config = dict(
    n_layer=9,
    d_model=512,
    n_head=8,
    n_kv_head=8,
    head_dim=64,
    d_mlp=1344,
    vocab_size=50257,
    activation='swiglu',
    norm='rmsnorm',
    norm_place='pre',
    norm_eps=1e-05,
    positions='rope',
    rope_base=10000.0,
    rope_fraction=1.0,
    qk_norm=False,
    attn_scale=0.125,
    bias='none',
    tie_embeddings=False,
    parallel_block=False,
    init='normal',
    init_std_qkv=0.0298,
    init_std_o=0.037,
    init_std_up=0.0427,
    init_std_down=0.0427,
    init_mimetic=0.7,
    optimizer='adam_hyperball',
    lr=0.00804,
    beta1=0.9,
    weight_decay=0.0,
    lr_head=0.00575,
    warmup_steps=385,
    schedule='wsd',
    decay_fraction=1.0,
    decay_shape='linear',
    final_lr_fraction=0.02,
    batch_tokens=131072,
    seq_len=1024,
    doc_mask=True,
    train_tokens=783100000,
    steps=5975,
    dataset='wikipedia_en',
)
Each number is 128 + 24 x the weight over the matrix's rms, rounded and kept within 0 to 255. Layers, rows and columns count from 0. Numbers have three digits each.

# k: layer 3 attention key, 512x512, rms 0.0298, rows 142-191, columns 0-127
# q: layer 3 attention query, 512x512, rms 0.0298, rows 143-191, columns 0-127
# v: layer 3 attention value, 512x512, rms 0.0298, rows 128-130, columns 0-127
# o: layer 3 attention output (transposed), 512x512, rms 0.037, rows 128-130, columns 0-127
k142:135117128082091132124107115126126130165085115147115119122102104151133106115132109123130134140110159116138147107097145135150103139145077125119132157087138114118100150107101121120116110118122136129149138123150108142146126117112130105162137139169126177149163087133143136104154134135146138120140106148126157157160145110141153103140133122132108092165110143112155089147135127125108119100125
q143:158088143167087087116149136127107141154145123126098141108148137141138164133107121138136134124153112169163135089142129130138105131100107140103183132130141115083100136125157099137129163144095054164104120136118137124117133118123117110159153120138140110115096139101187105158117116139117133129123093134154128091138136173138099152108125118151126106130179141125136087072134114122147084162120
k143:146130107110181109121136105156093074160131188125133118114150101105143125151146127160154137116155103047145134133133165123177130092131158094088146225087134168102170181138143129088152150106160189171164145087140111135112117106132182133097152166150136190108133153206139146143118082092171140195145090118169163161136138115099077131151099165107184116127112157138143119080068115135123078148128
q144:133153159091123139147101141141148153131101165144139144108100133141117096164068157099136159111108113166171141137181140161150169186130109142112106103169113116166122095151115089149108127138140145218101129123165121109088086142095135156146134158116088127132134165114107151073108132069101150187113128161108155111101148093114147120131140129094128166185151110123126079125133122129136145143142
k144:153108122149125140146131141091099128099167155152084153159174109102126134177106170111116146110105113096122164140188145126115074175070147138150135086151145077168073103083142081170096137129081090120049126100107091113141087156122102143094148076091118099126159161084130105091096124145124129083138172122108176117092130149128044092071149104120124133125133050140113137124130147118129147194091
q145:125069137142167191159155114127126093109161131083128124136152152109109115123167092099139116078176122165080140115125160124146101183096152143073139181160093091149121141103126152118142188155152120098155135092104103106133140123170175128117146103135138139088133169113136118139123134109113120111113170134164116101127072125111158113082099103134197079101163132133100128109097103185142132129125
k145:079111166148083114108108094147107155079117149164129113131155118098144100133140168128155104146101110154117112130110122106149136120101118137087095106136129111124147127123129148156181169088156154151140145136111137146104149091181089160140074145177150133154134133170147139137167055119116136140163144155129147157108155149087154124158167102164170151109127155127112072141123057122142181088130
q146:135163132102124106169121188146103079101093127164193074150129107134138113172083083158121119122105174100142129141120206141115104138153124132100096114077115176184160098142132127097139119122104105170151120095146137163106114180109150180142083127122110129115113116149137196130127109114124160170120116109090156120104171130148165121147092134173127136178129115174132159173161138134098157155108
k146:170123122142178138160124161111138113142161135143118127207091136146134083158143161123116116166123169095137168083136101146179169174133108136150121126148101114132099124143123102169083121147089071166132089092090109144131101157166071093109114121112102150128089102108129084087155112112090115114148125148111086102100121100131076106112140139126067129171167115113173163112112114151153156165168
q147:160137063139115116121121155164116165142100126121158085104142133140165116109111103106140135103145083094123118145106190110118148089098128083102140149102156124113121165093127183112193193088074117128189118106122120161132123108163141134158103132181195176105105126155167130145152114118177119148128088147162109138124126157132121122167182136129171107160143166105151102081094113153137099075144
k147:103124142102118120140120108169142128110115132110128108112142130149142097113126119126140136138131127125157137142151137123137119133117117133117137138116124137142115110133124142137117164138144134163167139116156133127140133118112117143114116145130151147096113110131142128109148111123121118131136130133115149154121125122140131109145143112124126125137118137143114114132124125123087124122104
q148:111189109105139117157115107161142147115047136112171109128163146174121059148093087109120148140103171151137116175099109180144155169143192174123121125114112194162140118111166158143157129160113137112087160192149126115140105171088112151176121084139080105083086146143144175136105150117130138146136113112092175165100166133127195103136108099145143109140164116145142108118160142087098154095156
k148:127105119123114125179134153055092090064146132142134146132125128145084122174103123128111057145137148120100168102139099122111144185140112138130132125142146083120126133154142147172123103142091065133098145174113150141112124140204063148121132086098115101109121120111118099120108140125142160131160132084098111113122108129121103088069166161157118125126120099109127148111175120137129148113154
q149:159112093111142097135138107094141123139126114095120104167145118111118091108162114067088140189147110115105152117130075141141123114128133093166109125134127073110156101110099136135159097134149184078090139129089119152110089149111121132126143111110112144124149124146166150124184107104143115114147143124107087100120109110167135132150131184124117130080167087108174158168167175136123151134162
k149:098124084131133136139183115100146150125153090077104186107135156151098126119097096126095155111139123152100128124154170102095099140143122166118149159090127084166073103092139099112107147145110086138153124144153119093160148081064085174100135161105134105094157100075125138088139152117111141074133140149115138150113170098172087133060180098122092183097109095080113123172153123087125129099100
q150:089093184141151148130122107118146099124159133180166094123115089115133154165103144197125109088098191108175076133130164137103103122136127193151176140082132166182109125144131134146087128183165124146126105124162118100111121115152102096159135175109129064145118106096079149145103141099106112092126148097102151132145210113098135132109088125157161098158125170158057113122127162129143165147127
k150:143138132161154134106142106123105110142146143146169094131077132087151129130156165137130107120139135146107105165094093128127149130141118119135151141150092144100140119118101144104135107118136147098116138144117125127126107110169146098158150131136139156153125151155130120151110104121157121147123136092152081096134099150094143150148128118127115111129129162133121112099117145175161118143171
q151:134109128132141155123128170146149120120128155120151138111143119116138129157100161134150108115127136133126085126101152170092087125091146152117117114133139174115114120147137128093121098135148138114140139142133145097092091110112113106160128138111135113134147133129070148118103106125079108135114126080149135119117174131132092116100143137111148127124144144146122107109087118140123114114113
k151:158157160155122116090117101137127095136120084140131133171102085120109126105066135109206083123082145143124147173124088143114185097173173111120140137178121136111129120124147159133157143101147133094074155137107107139074125138153128155125060137136115122128117103165143141127126104098102126144128139127145106135091112169059131154142119074139164101113092144110123127121105076118160178157148
q152:181107113132155120189199096109184143189194123108115081171131131120104108118149129143114119092181143101158158125099108075116082177086082152092223111161115124156129157080135100144118080127122181078075123140109156087128101113154163157170153158158089124115104142113199102170110157133161144161138106123188161044144108097134170124127109119130164110116159116131123178142194118166219088102132
k152:127113131155101103157122122082112101157138142126181147158165100153173141142164157126081148103140147135092171087101179116132069148100068139097124176137140125137114132099190150151146187106094099128135092147086123102106126075152114120131104133133142176183112127111167188139102144064152151072145110155158187152176125062138118125146105139141103127127150127121114107118153083111159144070157
q153:118099084116155143156118144153129159098076139147184062158093095118066158138067162135170152051123137114134122146142142154057112177107130174145176075085153196190092157135148118127096131146181128133138134094211142127108137090101112137187116172114120126192150128135147109151119152132066144119152122150187187120166157132111123112133096138133157144162124131111067111144119090111139128132081
k153:077080158121136112145099085109130107128125157190114074155112118067107091133122160187151114127097175137141155227121146144131121140146114124163152141134111127155133092195071094123081155115133142129099169115172117124110065126161109118132160096182091095173098152122142113112115109172133136108064167115150134129114095119101131135123135090120099097162176205136115116111152140129110200141155
q154:178116129140144177155125090101115155126114173084082136144114158145215066116128107100113189160152068176149107123125101147156178101171147085146095158161119095145118124127106138110181147089123105161104155178168119196155156134093210107054163114095122171150156128101155142129125084137173126097166100105136104152173112152135070098138151116091098108073105126107160159118110131118072156168093
k154:085134081168142194166136126122138123145128147093058153109113164123099123123136190107117127087150142132154104147132098103181128117167162101147107113145146091177130124177137106099129148161118098184189129078124115138126131094069123128111106116136093129111120144107119118093122106113141139126126146126077123157112123118172131105096118177130064127101109102090134126164108128118128162145111
q155:145130076115156109122151177106109140127065096152152083153085110123122159160078164114088105108086156082166117120111140141109151127100133163155117103117161167141093167174176097113146102159101108149099145150158132176099113110118099122186140146124097130152115124127119184107111128114102137162112117130083134098142200141145069170124115166161131124188185134132119136100161148113152085125130
k155:130133125154137139093158128077112094140144119099129113123133159084159114130114136134106120139165166083160127190157118116166143092190130101137112122140130123119114152152158098117131129121110135118117158099098128097117115091146135127144164128130127155113109111163173114145120145145143130115116155092109085122116108135159133156145134121114126108106131120087138103135148134141126124147183
q156:165179140128121135164126134134149117125150151101124122132110144160126109141198096128136152121170056151134190127164092105169163146116089090154145147116114073121140142080123108161126116091128147124139136103079133141150131116160166145111133115137145120103116139150185107122150152145128130135167104147165101132126089125118114123141141130152116134129139088132161130120134119120102108112107
k156:085111137107125138195124099149154149116132170117139123109139136152141113145130133141125131112115131170145117123163096105127101115074121146136123130092155123160072089159129107131099108139114144148154113144150152116151121105088114142087112118129127098124123119120146118111141119142093129115146116158140153151124151089163127094091135148109117126148131145146102137149149089115091129111085
q157:087080116136100089146148079153162184140121094153086119107152177091105129116098136106132153110105154161158059096099130153135126094135156103059135127163128171121095099118120092139112132129070070174133102148141164127129121186119155136132138169145115128173070126114098124134103103127127125127143141135114165146094144145132132153100152090074163132178135180159130087134127105159143116114110
k157:150141115139151078089137174151078119134123091155113163152145154118140190167129107103128135117131124085089093075159192124112081112144141092114088141162133148082180161102170154159087147076108108093103117102090096162125114152143168123162106115124147161150151162115145127160104152099152127135108141149132139171113121155126107139167104170120200147126130109162169142126106158144191089126158
q158:126128124136168090170143123123115121092095148104128134119102163078083164114177095106175129087130122095192107127056142124159151161092118150099130174192177174125103176122175091109131136149108106134109126137098078116181151127207149114124149147122121097130119145149129148156093142074102099144119134131176109105155129150076081205105100096143188083132163170138101119140118067186119080129107
k158:131115173095086115108133117143085108169146107134110095127129156089162154129127131088117086116157140103103094101157127072126116144100138153136067170161141145105158168120210146166100163065108130150097142165101134169139143141141122172184089160109166154081108166129151086133090126094125149142110133134177132169100176129078156187146126133145191163158162156110122112131136067171112123104190
q159:084120120107148182096107137128093165084144101172180150123150151207156148108083145153168142118163143146174097133121167117095129060120109158133117137057169159170070135128129122094130114124116105139130121101139111133119163104130145109145079097150153139214087109166053117161055102055102114111163135123097159151115166129100074147139144122167161113132083157134119119129101140137130150132096
k159:168133153131128134110100147150126158101118158128138121095104116069153114112164120201124066141122179137170154155090106113126134133144090159130125152144130138087113100159105145131073104078136125139150128080119180125127158126165146055118131143158142178106160099182138119172199198159163152226075116131181130082149062147090174106119084114075166133144088110171129074065126145167142140157159
q160:116147107101139089179173114124163122151140119104098084138147149161148161107134103130120123098140149129154103114107076147183161105126174127109136097105146127122087156133113176127124119101112056148105138114118122147194152128073114152141159129123132136126082140130164112125131140129131173123111123164151113180149121113140114112124096142140152175148133152137172156091123161140110113157117
k160:109140090106129142094124128159145156132112099137165140114099127131102139145148140127145173145123124099138124167126114083128136136142127109126098127146155169117128113111132139132141146118126160095159115151137110119132151106129127088094106084149106158134117145134123149117123110118120093103141147095118129127135160132125109156121139116137116112115129121140089125117147121156139104085148
q161:129112169176135129096082150126087096093141132161149131111090115083162125158118121131148126154168121161149134144150120117086106122122075124171129121132119130123133101148156069104095130137143198136147137153156103126111116123176121112106082115106100104144167129130106138113129098105082094128143135136115112076130147144094136175142166111145133066133123107099079142143112158103103129157135
k161:129159108100081158118119135103140190117139099143123118107139126101095093122122131146082140113147144145125125083165154194101087187108100150108109097087050111123123100099104146165106138137135096146114142128134141125124178156180137145155176137101122156116126121056130127164113159160167131165126100157138142134122143075090150137117110129102121146134084150099137118131094116065167130111120
q162:095115144145120093119112116167164136131109136152132162166168170146165115127099142095133128137147176116141150076099115092114130095132115133152134133120143177109130164109089154112143095127138162096149139155127110110107126126083090125102142116140132134134150144136114132126142133117136104142140089106133166125156170080128149131152167167070088134097137139072142125097132113135107107071126
k162:066124132114138143136151144177105145127158140107096111116136139095107130149156157106149113154138118137127124140150088109111134141097096145140135112174138136119097079114108121112120135123095129154119122142118155122131164091135113082089109134109098121138189150096153134115100131124114114085090155141139114125135091116141133155100149095140109106163115123146166141132158119161111141120106
q163:153125113092120145142115122091157135184106141078105085133123146170127127099131100136109142142103137127092103125112095135153126129118162099108107120109097116109108090098105159166160130121135081136095118093088172110111105138089144121176109149139127150109058094120179137199140203177185167137089117116154102145110129168154124139135120165105172166118137135113154120115180144151097106122119
k163:189143122115166077153171142131132079108081128155131153140090097165204116119119125100153125104128098143132122114129160157125156103148154101111153155101149127129095160133147149097134129135154151118131152129149085159142108146134171145083116115167136111120096131169127128042138086119141162130207103151097107120136141107153141121137139134165162107145162148142132149082100134149122118111143
q164:148147133096110152154132150073133151157120100116113113116125143131123137079122121145124132115120127134106132137137154124138130109132176112090098108146112084128150138111143150162120142123109084166078141069100170140135094121130150141167111146151143153115071120130152131156132146139138151137113129111108102192141133172146112144132137121119177144157112140118161132103144132165132149146165
k164:176142147110152115150102121125148080153093109137138119129098118172151122094116127101127161107168123103098127141089130156126158080154140077132156138075134090109151156152137143091121113108163148147139136119134081151137092149134165142126103131150152141130122132190122088137163109116140151142154113142121127127096138121139131070160097164122134096087148131107102127091082131104135096115161
q165:147159069112092145122102092108185181168126153132090096117162107169148118099120122128116136197087128131089099133170108119121128130130136081120176146159126141079084111103113156175170115108100048125056144158129130158180107125072088093108139121132131142123118115100130105182125153166152091134102104110130126115155082079100139147124125180113079163098129155109130121094110135104161093102087
k165:144153074107135132172158125105147138144051155121105147124113128118144106154078111147130122080137114148152122101080145159138159132163119090112139143101176117130123158132104109098129141157124155097154153110159062104082133159166177151084152117124132101092104134167097157075158136142164157094127115098105128116123147154192174135131147083132140100118104162112139104141132163114123114134154
q166:135157114125097145096114174105117128132118107113123130147117118091174127112166106137128094136114131129146129170124100085121137117144118118159129135131145114104108108155138134116090092113141077142117102158145161144170188115160105111132147153077140122127153122103135126123143133171140111104168173116155082124118120122115108163114147154107131121152118102087108141096110117128138144130096
k166:119112124125162170114122111106140143159122125083083138130135175147085096111096092117095154099157091153184127105132094159090115151137106105110094131116103088119177125064111082125129169152128117127095130120124140127122131131095167141100172127079133131126133133128117124164114142149134118127099132099143139151120142120155112165123091098117134152108093122113145094096101176131156123130079
q167:167110170134146145127090192124125068136149149132200121122128111141136149138172111167165101106174132137095196171157092129131113131141143126159128123088130125130144139129145127108111097143160161106120089129099111121133124138141108102154102138115096069108124130156123143116093134101132147146169177092123123123125138122145135141132093140135137134132109095141105126142130177151109170135124
k167:094126108114086125186155085092118150143162128104143098119142115112113112128163105120116133174061134139133119145117103130138112164073118140137156127144123124143067131131113108142140137143103087102102158169122161110121130074138097078154146135150091169105163097030156155110111164123117164113146103136143125098139135107101134120109128100113084159141117133114115141160191127112099168128136
q168:093085106169122128118148081145108096103138087150125105120120139117133129159116138132118123113120149116146123104113127171111101172113096162119174149137116135152099120146135116100126173132171115151166135149153120120154165107117144104140169107124124131158128128105079151104117075098101140131144114147134185063137165087110163143113133074105118082123129134147148146147104117176163117144082
k168:142121133143084123143102155115126163087161156150146149132147125101107109160139148149146112142121190104093158117115132099118097160088163149124106112163131123184091097148144124166128156146105134125134111136129123115122118140155094132118143107138123103140110122109130139135112137133125120131098131112096153104123088139118118138103150129138103125169165125158118120128154116142123141158138
q169:118145146128068140123132126150146127126127166154149158093092075116119142087064174179162128177154103115121119150151153130088137141139096112157128122111151149145185141144138134168053193101133121147125134170149149121074082154174137122138133146107109104113141131150133122116147134111120146127125186068080141166126063116152134110098101128133105106162095153160118082103102110081170188101161
k169:116149127173087116071101112163098135123180117116114145127152106154106117073129156131145135103101126148127111160163101164111115185071129140129126111110111109114129102072139157149112120122103100110077158090098118138171118148157103133133126096113124090141130122080113111156087162134121156167103159172131145121163085149101092085141137103150108139105125086190141148132122112062094105138130
q170:129121141145136139117106146105105095093094141156112144123131129106129120146123108114110108139148151138153134144159087123107155112144101117156130099166161121128109129148171096112108138133119078175132120150141127145170154103113097129113118125097100100160139153110119119116103082109078132113135145144162143114096145121077111161102140101135107143100127099095142128149101118116141144159104
k170:157119119126111145123112156093104161139134149098134132128116133120090094189128138108091112121131134120114166102160126135082117163086140158138096121161133127178111116112143102161139163153107093119100099151098152122123114169125125122112152132088107073102131136090092120111117159153143160117097132100121151086107147110113133135089131113110130130121165081137113123122158121144113108142118
q171:152141109151114148131144130112097206143153115091045174138121143098089155111092131104124118116103113136117111092078129134103138131113146089072106076170121101096162154100162098157145146104085112141128178114159107151119077129146159167124146102149169115106131127151143126125163124160139143135076130106117107112153144197144140124139145128076122133139103095157186136172112118123143100137157
k171:126109183105167133131096128191134063128166124147153092101152113163145098094161126132129113089130118133196163126141132113135125097131131139134113142101109140142184158144136122100129103103156145150155120082168154172150113133119183138139111126152157136140079138124111108119107103125124129143146127152138130182157170146133126110161071150157137128120139138141138144124106137113131107120133
q172:132134104118146111193143097104129149170112169080144123090170125189116134107152151124159127124098117127115156116087118135180145112129110126092110120111109145150117141108116118123198108141100174119091109109131113162094107185090124157126135115171168146103114144160148117141135153113179114147133069135139141158118174146150110118145124155125127156115139149124115145151140160140094090128127
k172:110140142095131123136140114130136113114087097144102151112132125157131151134092093108157129114127119109151118127111130116144132112167119120109107132122133146113126173115125135135144133140144154161180136157150095127119137094140119125144143145152132165112128108150116150121149137104150122113143117125128138175126169130142142151133125132164163138138114136081099097156116136109123126111099
q173:124113127148152071120107112118130112100099117078132118124116112113171079147115110132116138112185116127161122132119096089131166111132139159174130118120146186136106139140154150106104149156166115185135097137184115093118144092162128122116163114128139137133127084118191185113112082134117111119137082121103158126142166148124128141104143115066109130094166092130113122072125137114126132169110
k173:151135092132154135136158126139133088158095157119151138141124137136124129171147155148153096138147109077139142162108139105145180081148128119142147136179128134155118125146129109108126141129137154130168112123139137115106124124097152118114121157138087086092115129133154103091162120124165144097135158091129105131070097164148114110099153156128147151119158123116132131130158112137139120175145
q174:172153183111120130130108131124143153098112124149155144122111119150118111123074138116135140130137101172107117107147111154125127141140137138128128128151125130128148095150118117129076102120163140159131103069171179135112127176109137126116135130113106142159109137098137187121115148145090107139125133111118134131119120142144137112118112102122107150122144082152134124144113162107088167176101
k174:120154148104153137165098131108096072109158137146121160166111105105066136144159164185135125163085171135137134174159108119156123152123134141147085078178126123147073110119147161128097110135123108139100131141103153101166113159135112114146086088125090053139128161093123125111074133142122169137103143125095137102103093119092093078076153125121101127130133116164144154145150142139142140156150
q175:131142071136097131137167119136142153153159111141095105140182131153121168103112154153131098157096125127139097123057173143093094127100123106090139122135120142102187143082131117142148156101096121096112160127118123161105077127118128124157150140165139138139119116126160125136194164172153107148124091082129112129124145162188106118131120131133134077134156170129149152144135110109157126113152
k175:091104151125139106090101094157101091118156110136147148129145111182120140096126098139149156101113130119152129150150158112117108113145151122098126150086146161088151160118158155110137146113150132142159144121170112119152127102133114153137095133141142133139104128168147134145126120117133135144142139149121151188160152132131097133150139109131138115125117142137120134126125114096113104120133
q176:099146137124147119116145107110120116092093108128123118118076131099137134134122148165125123077124137103092134178149138124150128148153102168156126107142147162145119105198138130129041115131174087125082108086145141122120163116141111116122148122099103132164093127107121111115112119169104152113094085084075177134092112080128132126123119087115086150142132109136114160134141147108117150163142
k176:171146126165102127118135136084140106134142112140133147151145126127133159169122152141132134137134160109108131141091123121121138125136124105148125126156106125106127132126135122120138109130093122105095121121106106105104091177140125122137144094129095129134129126136146111139138128164124134141104135121137079090119101139118109117107131131144118126099156078131125117113143130117150141142179
q177:062139091115110109194169145128161166128146117137120117158165122140099124111138171136149110147113178136175128126125171095114131088121157128119144124105094177187138096133158159138162159112126136098101145142187112170118127142096130177141095116152142130170111128176165148154170133119136089144088115112176179175168106129146111123177072130175161086123092154148079203111119131148150130123133
k177:078074109097123142099100129111067118176152147149168156102112158127112109110137085145061126137146130156110180135117105128174091121166106153073096152111109114094103159117128133130123128111127082152136093138117162102080053111157098116166138105141158139165109152165153100137158163135123147143126161155108106137162178127138155080154134127123123119101132146118152130130157093084133113117166
q178:121085138091152150111126140126117127109135123179118148153089119093084189182138114112090130098127119137090156123133128158112089149117162146121120125150118117105134140149104121115081128141162147117143147089153141142128128156142112124121121099111118127171122147115092124129120141141118157131115149116122141101129067100130121105125122120095111184101089100169108146164146133135128143164153
k178:118133129131136113124139132106149144106143075157097148155128122087116159129119129157153127151133144154100114143117137140124152135123143114149135112135125131130153124147116109147121102114091133105094114110113129167082117188157127134137131148149095105165113154108096120159122141139091108161098113141159088102101136118120136122100140130147115142094122098135148162142108100125152174131153
q179:101168158146121157147110096135137135145114128150133159094113150157133130128098133103157128131081095136177075128110151130150165133112167107109090125120134125113085102141072092144115128128116173169174141126112165126152163169097151107092116147154144139155097143108095147106089149130141152139106106153149118120108147086134104148118148113137120128158144154139106136148142144127051159096103
k179:123186177147124175152127178107125120070147052128098153107058130081105123149156187105126123153119196132102165155190070056130092219089094203148081025150151111144074092173151127193006115136137095196109090142151166104172193182112085116119104062051086017160173179110139135151021113134116146135073160146155144144052124137090116111059100110171126141110081081113094152104159177136127192155113
q180:099129126106147091127150116127076139120104126153107131132093142097142151108131109163084168120095116089133088149132129142114144139102114127132100123101163132131106113151098105152108127133154091176160138085108180154122151121114132111099120154104099113133115142079111142088107111136104149094120120098109126123114142098137094116133135098130116124139113159140126133148158134123107133165128
k180:148137120195153121080150140095127110149127121131107143156111137103143145120117142123135129109135109089127097137108096115132145123134125095139103144131128133106169139146153126144119119121111148088110124134083119124126128144127139117126136127129122128130113138121145099154132112129118101140127132124117085115118078162109113129141097151106144137106175093112155104122109175149162139132171
q181:125181116120187124125139174087105106124048174115137123142145148164160112146114095117088132177101168122181161142121125132150114103137117143177115108095134148155147112136155121128163055184125159125080139201137107178137129138085099151159140125085064091106145161124151169093139123098117118098141140100119100079114190102140097142139105165212100125085146105106137148153130172094132190119127
k181:144131112174145182101154119044106131176115156062110148150108160128113112128078147119092125117173089155118111117100094144120151125156125113136113156133157106140126148108137094107154115163102101088098127157081131132110134096112109113107172158117118138121132133123112104107155135121137136100137096077095097050143120130149150133100132143107113120080151102095126113139165154135138157120154
q182:164068119118161113130073168153152108137138132138116106153144070106141122191122133113096136147133113160071155118146164169150065134094145139152123126109138130140104113128122141076128078152122149172122148103116123117103084164110088108194077132087100116105143143107105140134110118110086136109156124116148135113162135078103095095105110220129146183163129134122097131094127136176173150143141
k182:141140098187145120079168126157138131189085055114115152186158138118123164168073109110128143144179043135087097135148160185137136047183089064155154141142112204123113087088087114112172162124124123122094122109061110169031133128115182133134177179154110196143124120177112152139142172144154108118143076090137101066115123078168102143163140106075123115108134141118118119119084132110163129087130
q183:143197148137099113136143141126099090117086183123151170138090151196133097142149139136099184153121067095174142124103125121111124146124097142169160151093136141155112181100124104149112118117153132145170158109107084156178127176130107109159142114098152100111063090133143191107091142182127108084186137046108137131185154147086082092156128163172124100106129086120174153075164107112083179188120
k183:089101180130183137147144104124141106124154139096161119134128149135165118112149125137145089142151142176136078156139086125138200073114130116143122098152109201132095103185150189106114102152160145139145105176104166144114152131137150138083123141163097091101105108139149073126135119126140125158152117151152090105149066118120188129138122155104170091120190165143131139123161097131125113111166
q184:119125090102130094160074134138151152106068152177149080104107140157127140134061145119146158131089138108143088136114135139122125127109130148171157141118181198135101137143142097100157046114123149138105156181134120139145125101096111132184108190116083140133125113132120125156127108121092131116135089115159134123139151120107142133136132200159103162184127169127092089154116115130121089043088
k184:157134153092104112110155109116078157175115086150107118136137141134103150166038107124131139111155178147135130150171179152129118074197108106196151139135178156109125100184084129142058108101075093090075167164093122108114122159108127129164132125132095121118106090120114121119086177146139131106075126111142142097123141119149168172142113123089084097188122164140144131115190167151120167101132
q185:090130204118093106162125096098160154115172180185108129081096044082130104162181195154161098131114112086130122196186196141120124084159092131167117141058133184152147084138140104214097204092157119167146128059130110094153134135176146164104150098078167100097100166113115106121193116119143157166105123074130119166132105108108126109143110127132052169110040140196072145100128146149092176160123
k185:140145167151100115105146091167135135136133101185104126102077066128125112146156140128156094144123084144067129183101058129107170142132140147106164100098063176142133115109165121105158109167145148115121123144183100085073116251094153102153158137106110094129111147136102121146128141121097118186132140127147159111140156123094149102098115082128141143129103136171150156105111127187143104173192
q186:125082153093121135173099118132191115105153129177155105111140066145135121135131075126160125097076108089101120102164169124123124062186138112100164206146132113123131121151073126113136138072169137096164118120139158114125174106178156147132116183142143146169143098099126054162156098113103079184195113155188125199126115093142137139160121121134120143126138144139090151164105133159112118107142
k186:087112143061078143192123135159147186098143123145116131124113131115108126146091115116133161160133129157074104126160154124122118159149169146161100104121105150155130078150112097112068123114159150160163143141158131120167141181101147147162110105091115117148156118144112137133107160152089130143136121140150150181074129086136152146086166095148091134173110153140100164155154089177121166130084
q187:119054072140170106098136127113106195173096128098090088157168161084089128097099143091128170132151164131115120109069132135115097096168172142039123120106141169148162148107106108141165133195120126130084120147123133145122179152124122158179124120089126107174086126080102149115112119064132181087152142136087155080095125161098158170132140080081193135150074178122136148174139160155168128124177
k187:127116098137185091083140168045136125113132127143094121129189131062099125145160112151115180163157119102130129099087141143102112175148075112087136159142102126133235161146127105151124153110129105090127153110132075177135144092205114127177186132167155186098106155104138150134087155103173151126107137091120121088157139132114128114172106139110143188125154107132153120129130191153174118073187
q188:140132145149145148121157147098126081121096141150110111137133125116122180168103143136101120135091165120175094093113155178112111171089108156155138094120128157157137118135148140126110109165149148140092107128150099121101087116103108104178139150114065094107134133103140164112120106130103137133107131098134149089127187099166115129101098174174132087120171148145107097130166141099148159110120
k188:163114106175158153074134111100096108174117127119119131171124154104121147130109164096132125108155125128129109147117128144135159083154143095134114146130143116091140148100138143103162134110130101076073127133082098147081108116138126113138135144145117158143117146125156108132125121125149117100148120106129072112123120158130119155156124143112122088107152113099148091134135121118150152131158
q189:146099132131082143118071113163123144135182107110130127121141131154139110086154121120170117110168076150105139139155114080147145121158144081114135153127128091116095148097116130121145164073109133130175117089112119121138171115151147142086121127169196165153125118125152087162141155159143116120166110192165097164138060148099113118160149110091131157125104128084135127122103098142101095132116
k189:078126134067117123176107141180144159101133130141142111074136131139111108128167101152134135149101160115143135124159168094126108165091121156137144100107126127159086107146078120129087134139140142188189118104184154117183138128099112121138126120136126083120148120132120152117106124133123129130108143149152163163116155104128116103118139119134120142162104161159115155144133127126093107141084
q190:137118121142149146142122126135141155161128101117137089151115183136132111107149173131124170090161095159171176153141131088118120154143130119162120108135119093183116141104105120113120130106142124176120130094137077188147149124133150115128172148138107127127060160135193140135142180168175172153120080163130141063108105155091114079133120164117120124125125127151143151131166102133122100159093
k190:116118123113167145174137145119159127098129126133160130132142124141149138143155132179113139148095162106157142125159138070124131141092093122135141121140115186174115101149155149153090143131073143187166127121176128095149134127122104077109164120146105124098083120153175143162138092153121131174120139169125179060120107086142142101118114155121091112149119099164137136136152119134111112153121
q191:135140154134107162105126181141142091128140137150064161118119105117124215141096071109118132129160142172116112094138145180110087145083121127112123155170104112076151130085133144119115089162129149122115139168151149099096088126149137098206116123115041130099180130129116136187136157139103127138063146154156109105130144146132142131085086101135162093157185118105137077103103139096149093111081
k191:157142134147142139084118102127094067126164127149119120160117133162093169120101120125137144130103183119158167145189125124168049106151147138106150128109170079069138158120151162095172132101114090102037177153108142177112108089112101165142096167113157109140150153150159152160111076100138137155153110130116092127129158161109111086156160133130140088100117121095140081151091151096140125139115
v128:160092102101125099127072139133098101107135114165082105098119132096127113133135170134102112131124117132162186150118172148106151120139151114134113100146110121104120116130122153131100144124126108126115100115092072120103090193135106107137133138124129133122105165095136156124194126095131139100160128105115166159101105072172148121138137131141132117127126130085090101172120142183115135080117
o128:116093147124112124150142149140206093123119066139123140130131163138138166118130129168117155122145131113107095131142122102119148122132141134142118180147123120129116116163103160104146131161181205125116116129125158107110123152125123108155098100087120173114111123066066098130120117129108137114125124125181103191141132125111102130096155162148133129138153099152113138133104135156124129073120
v129:106088112091125149125104110121131090096152125139114088132088103151121103084173151088148125123063138138129134131137110126107152123094129096119157135152158076117134148168163116135124124114158123115108155133140159088170093115106123126130143087139116149163156123158104123127109118105104088167122116123152124137136131171082122096133106181163156117145142120131122156085129134139115139122155
o129:117150122117061124150086103112104108130173137094147148135161149123109175143094184113097138160146152098126131156186135104120161117126148114141156100124148167121116155132117147102124157162137175100087088147151154119098133115151095141132109132172125116147145162135132094169146169129121087144144137089069126218044148091109128148169056135108122140089151150113119110122138140157137165161086
v130:146154115091174074147131115077115106143112128141137148112142195121145186102117114183141124097175124162095140132083146149123133122162144194153123145144064119079138131116193127121131152154117103117126124120109111081103133162113102161108148148108129129183115133100148149125159112125156125135109165116111118128099116122135136128136132082135143119131094133152106102125118149099072110143079
o130:129112168110086113163140111136135134097108087138095110114123121153155165138132146114156097125110104139099179119094116103142136139119134141149131099138125168095143122145117109145111119118109128151127106098190104110163125155109107103145141142121129122128136186118140148076117112090085154113177110118142095145106157123135160171125171150132119113187119089121082142159138151152147140094126